Weights of a small transformer language model.
Architecture: rotary positions, biases on query, key and value.
Training: a variant of Muon for these matrices, 756M tokens, 11532 steps.
Each number is 500 + 50 x the weight over the matrix's rms, rounded and kept within 0 to 999. Layers, rows and columns count from 0. Numbers have three digits each.

# q: layer 9 attention query, 320x320, rms 0.0303, rows 0-19, columns 192-255
# k: layer 9 attention key, 320x320, rms 0.0303, rows 0-19, columns 192-255
q0:538533482600514562515542459474480599523587496524581524511488522496421537529537469491434455485440498414577511486484454434553550475430467487507521423583505521599538518504482486532466481552484544
k0:561493533514578464502493438532529466496518431522503472485541605498496506533518519530529540484448470502413463502418460538513477538534499512487471513449548569434443534487492516565606454476528507
q1:466490494462556439394520576506554470486504531479506549438482470391530504479447526510531603591506507513524501501504531487418515478404503484473465520507501490492433565502518543530557491432475550
k1:483599531397565546467458556491493507561499473474468492560551519512574525444478545370532459541551658425501432420466541419546532605544539531475451414470475505565499516467566498416476560511528489
q2:483515595561505498550554490428472592555492494535488487460495521466495562488484479479460509603473485531626574498559463429520497512567474480467541454568533494609449509588461433473525531600541536
k2:473480525572477526467458536441504502478553480455527551550478567512589432463462497469449527466568486504452484578422466541519464440601446433539427462450500492451500552555491484461463424469476526
q3:524547481486464441501507451601494459518534494474477457573528516411527535415542473564510501491499602494424517505474467444480543413458568521518495606383548464506469537507539460522522396490494519
k3:509450534518420545385438513479533499463458524402527444510472547321513466522539431502524522544499515493542555466539500500511496497540517531453513445517553534455526549479451498534548539520493500
q4:535495521517509493592391479453468576432504441515477493506479559541507518493508505442539475480498452613566446425478426525544484501476542437544523478495529554495504503505440450513504515442493546
k4:491365394528539421518476521492506430543491460475556496562490511484447568499492436496519572491512509547513504519468595531537531513417495477569480504510432538479440468487430536588528521504504563
q5:622455488584497544618484426459431569511602510508521474529548525455466509509561498492489438567527509557571449593542526498488484552582453466526552405522571500481509486513444472499577510494583549
k5:399551500504457581466510591496469530661415428552517540587455515491462540443557437511518562469498516572421528614468560541468519372530477453522450460459463454572461479516467495548564480527508514
q6:530575568443446454515466445556527550435550425561540457536573523496424439575613476477507464448520533535529521506548537499532490482502507424483448553504516626428523463557494449550470572582514418
k6:471461533555463407489530477532618585480498547504529480540481520493528537573348513580485518474402504522504481595510455417547431551559514449551462451625432538568549572499526518468480458460491602
q7:487518396467557540498487535490472414591504523412533594525596519506526496454500524594498543435527498414565549537382556487469537562452515468483486581549548580566415528509523507549442379537508468
k7:575490587489413468441463441528520596392483433458492484435491423391500503562535524540457423463525471511526556467512460493501526499366505489533508476500504468438387530531472506548550473498541539
q8:540414435468499483476497471504568491553549471476406506463518436439533490494486436479551512440527582538529452488453542502460480475607477526540423475418508552453491411547551538538494475447475428
k8:482533451510507531549490395572482453490471471529480476465484507487521475517445599577502490556451435399373566510466528480535463533462542509543437550541509483401528528497462464473536514500511515
q9:574520508542460488502453553545562478430526503536472530455497479501585444469451496581514462408475466458522633484526511429457488538434463384547533499557502562568577518516398448419490483512456502
k9:531495500566485596462402512502534582458446426510504527448504476441468451562477564535474483467452503530509540462457505482424560534464494494446525505516582519497429507511466475484491480556570590
q10:582518495440569377537452491522481442446425519516488527449520514489526525516419475523452444471602459441528530451553524440432473474408554579515562506394469487398471476541471407513484501482569503
k10:475486567466447459603532518501522628441472475558514573453544481474456565413508628449560531514625542584489460534452493433494519518398480428509483443492508560533707544555465481570436509501561559
q11:527517496514515479498502508517497492505531503613547505519434402444547526496468586475566556502549495481469599483439571458415478524535536424518529597438492532477584605510535534562503494469498552
k11:572559473511536576437542576384487394495422441429507444466486495566485474522464612534472510469495458518461501509522515435475494484499565496529494543509549514530601505506457528483404486539528509
q12:527576533437448516534454449471462540527503528551466568570492522540485451502547484416481522434477544429491437504531439437519557456468606513492414498505504491509491558533421468604417482548555512
k12:509491514535576437513568525519503496605544511544515534581411480474595499446562428474590454583623539572499449494444471446454515541593386436515594484434550457469394543488484482534592492541471402
q13:574463396508513536476533413363398538415500400521421524422460490450487460609433447505546486512524570554543559518462549539447566426527451475476452448557459490458498506518515598525477467527499473
k13:508485519537471531463515549572438562525413498615450460432547488516508495446519549506486588504398486568505560404507535578433468416505497443516471505510447477448447543508514460534486486544475532
q14:559485417497427471411501525467517487471519506454559529437512531407535481550506545546530564493403426428532564564472525466500531589483511585425498532525536556473478568458493361509460508446518472
k14:447563535393436536429413543511421466548465464506513439560479509462534532508498578530421502500526454503516456519484406447464480512547488473569516520523559511465470424512523458482479524584521472
q15:578546571449521535522501517470507495395518449545452327490463601516470559541574555563474506507433516570478538422514592623459576490485540455412509518521567561538480574579578555532491590558441469
k15:448457564537528487553466504481457484427595491492579483515498488508505466465457458447513370476409588564529464475509527542497498521570605517487463438484475458434528524440453564431447479514507464
q16:539514610517449452513465438448548569492550561550498492454464637520444482573577506556482513539460537553517415557473349452477578523472450449442506508506467452487429521553605493485582459461475465
k16:492414565505494561468458627355517525538410481547507445619466500477508501553495495513469485499498527552557506493441517468401582538555468494453437493549500445533526502530567481454547480495497452
q17:521590428423502550524423550542514469472430540498557528467454421490386457521472568384562429469403457431569506554460549522435434502504634473455462464462376461562497560535450482560467542533485546
k17:526461526583441455454458550498476485522473395484428420527507564481475562504489480474472449527411500446519578545447483567530409435460433405616458461455478546448530466518463499411500558509448443
q18:597533520382532472469482473553542413455561508492490463523484523497437448551382457499591507467443565538468511423480546483501527514533590433500518435501518481477487474556513521514529502491519573
k18:495534423452552596523470536476472541490542523478448547486534524567492464433549435477561500505575537549496451502478553629550519505572556563480460499502466474521489426535550453491438519463517534
q19:493544525544619508509513450545477487522505486524530439545496490541472468392455559503443454465424517415461549542481510523603522489442446443504408426515589441598527413509515451465487582519461452
k19:533392500486533489499523484465482484519527478456559424613558575510501529450618501529493596420475405550547495500366606468517474476520501557495469504477509477565482496489456476521531513452449436